Each number is 128 + 24 x the weight over its row's rms, rounded and kept within 0 to 255. Layers, rows and columns count from 0. Numbers have three digits each. The size before them is the row's rms in percent of the matrix's.

# layer 10 MLP up, 640x160, rms 0.21, rows 285-302, columns 0-79
105:148144103135140113152142120138095163126099122081147102088147130118129112123130150111090079121129114104122082134079121183134144122137122114105116126169106138129130123118155118106090145101135087101136125140145110083109178117147130095074137154
095:105125111114103148125079120106134177108142155167125127115079154090078119115173118089115124095094107148140125125133156182117112146136142119120134122100131135165165116143151119147138121126124145075141110117109094149138108148140187148162099128
097:138117169102150105143099117161098161136120145130127144142139138168193095132130134130140118124131186101149125117150107154134179106111109155103155128099120096157148118119087131119138143118138123130131110108069077109131078139112138119102120121
096:144129151121150098166092081135123143129179109096180100113143107113142135134132122180111114126145105154141123118147129114109132123088141134095087155146120145181127169138123151106134153150097123134147150092120167148114132106155105124155092087
106:160111143159122124121140090115133115117151104117163161145147108105139135131150127080074125130127112132140100134144181089151152135149176126132120132142126140131143115111090111151135123120153135103139172154100154152138159079119105178123107143
106:142154131143094134124142118108112127158153118166103088130139137133113126117141142152124117107087134148147159146081134095107160156122142113119129134141110103097172138113176143139157095113090078149114126119115117148078113122128115136127127114
096:133176133127124127137122142169114136128130150151157121108108094134194120122130116178093149101134181175151115150079119135143119147124137118130132090147157162156163154169135120142116146169109152097115087107139132128132114097117111082111163099
097:141101093167116116116106169100142087117151120159133111153162144179114147143141165174124161116142123143182152097129146111120123134122109152109135124088106160119102100117099156124136145122123124104111109161153125137090102135062154103146119111
096:138167127150144086105132093146108105114141134121128118132143110126152130109107108135109136131145148114146152147125149121141093145119117137143132087137167147153107109160149150118164137168127128107108104169102095121130095119199108105126108121
098:124119151134173144157157114126177158131089143147118089135130123130089149130112116118138149115155157126077115093107154134155174170131107145104116136090172144127136139094151139134118085131209101139113112099060145107131112130117129130102108153
092:148143138117096117126127115136109143118164139108105081158133170151087097129107130150154102118080126150149120186129100143096117116132118120130152147074151142170106139135154128128116139110134104153084100170120113143138138135149119183113117117
094:086147097101147136115148134118130103134148137137118145134097116170116081174109164159149147125169152107088084081100152133154163102098129168124130144115099119170145132122157122142135097109132134129115126100060143153145126087149112103142121116
102:114126133118108127138154129154138155130097142115070150135136134076089135157118120095134104133126096134097110096105159132123152111135150135152079184108140161176168139144114146134134134108121147140138125128127121104142124128134140125173187164
109:144117125150124086145130110119111145124122168075159151119110144152122104125107165134114120086104133127159114147132160041139103102137139163161122138154142120141156157140122106177115118156141121122123108144098157161136104123103137154155140129
099:132115155089152100139141109131127128148174117094146104154145149112148135099104167125141076137119137137157131146118102125110135107106076123164110199125111148124128118111143147150109124179124092127111118129164110115167137106133181173123117129
097:158106171148121077083123131148134142086106114110190114116119117146191125123111152090106140140174140138138102110108138126130098135094173148148163119120180177121126082124093172142139144149120114132098146136155089123150170115110095098066117083
098:134097103156145129107126171134118125119114163130125092127135155138137112104102118116175146115144105162127128111088153105139174152103110130106148134180154173107136139133130156088155174167144144145110110145107102158135128157155104175136106140
113:156158178139153089098119129084135172115099090139161185158160145106130130163113131179164085103120117121123123100116160124114116091142124113137156134136101153131130123098107141151143170166095115124134139130072121141158140099134120140112084131
# layer 10 MLP down (transposed), 640x160, rms 0.223, rows 285-301, columns 0-79
099:072140140108096137082154133157183152160161141145111128122151133117147176129065109165159168134102135162155124136111139174135140129135151136118160156143144149104149131116115154145120109141133097111117122125159135164138130156084111140142108124
095:150168140044095111102121144130124148122125124076121155098115128131137120093114118108197086133163113131085106103126159151179145116081126129152136133150123171150130124127136161139112145084126164137104135141129127158121136150140145134121148144
096:115089118094132164111146149125131106089112188138140126114123133117084120165135120145082172154123106156105126137145143102116132115128158100147138141155168139083092138170127129146102113102141151164103122148129151119104109124155141137139119110
108:130168131132098120085119106086165150130164126125128102114125150113144163142101146122146148139095098140128154133115105133137123140136121133138085136134099156094099113114106106090094130121214144123116129094151112143151119157085162133153135105
102:120121093087105143159116180134124119140175100114137109161156133126157113144094087140169169096145149141148075176091120146085134132184143120108117144119140121110099133141144115160167155075119112122127144120085125143122080127172144121142116143
117:140128117103113108157138172158145147182139154111102141154151165114071157153113142124157122131100095194139139154105145096125192118097105132163138083127122150169146138116111100155135100115119130130133142104118146125130126156147096103102127117
095:118178124085163133129143146168174126123156140142158111151082134143138159143110095088167128138131062142090129150153136119169119122169139134108119148152119116128126130147136114111128119098122135135140137142159149136105118096106098145114135113
094:146125141135090098097178121163157132121105147099152106126104120096111130132114112134108153146174141107114084129108101150114152129114154127124102120135115115142137091165116088139094104130121108146141110148087133117147122089164182148143088129
098:150140102116130138127123171127149112111103156166070139123140108127074124107178131129096104097130109148094119113160152141164145134117115114137152071129130131115173159095110135123108126098182152107117152120111116141133167140101136153121118157
100:151148150154122092143079115140115118117142102137124087077173102125140080084173120145103152140110101134154153187129082104121102101119165109105150099148122141136143089163099152113091125136096133135124112144149145089118120170125119156110148125
092:131136131140092169131120144104115143104117166126095105142078137129090119163134131112106079068128103143129154111114084122129109053154119122129152119154152173132134099123155115120125125119102155103088128136150093173124154134078133135123100151
091:169128123132115140094081135109126143093143127112124117065209099129088102122141119120165128143130081130143106121128117126118142109102138128152144080158147109122118133143149090165150074111129155090125129156096162099108160146106124135126130114
104:161093120131152136111132102159073148171142119141124094137097132120069133095105085084114120083153118092119119161146138118106155173125101158098138132133184125161147159163161130097144137160162169149129132136110086101135111124082122118116133145
120:150125117121129125126144127119099109143116115102116095145120106110134156099129151129110188126158137141163174127083134126109136076122113106096129142140143115201158119164084181099119135161144106165138121121119143135142121141113093139120136135
101:105147126160169126128136117157154143103164158153103145082192122119120155108126155142098089104154153124124146161094152117095112162109098121151140170092162118084117141117131143129182097103150107146171167102153128135114130115192116120103090107
097:146103114123160119164175121140142117155154170107111158136106128154150112109128162142149124139133144190140143116129120134144089058156140121146166123134131078159123137120107121170109106121145151111142132151115159161073161138106115080126134138
096:146123145146149139107154141155133102128134117157110096156134187175169145123142178145117182139122141159096139169152119102167117074111116140153142136151121102137143123191118182148117107149185124105151116145124119150141098125127121153085104111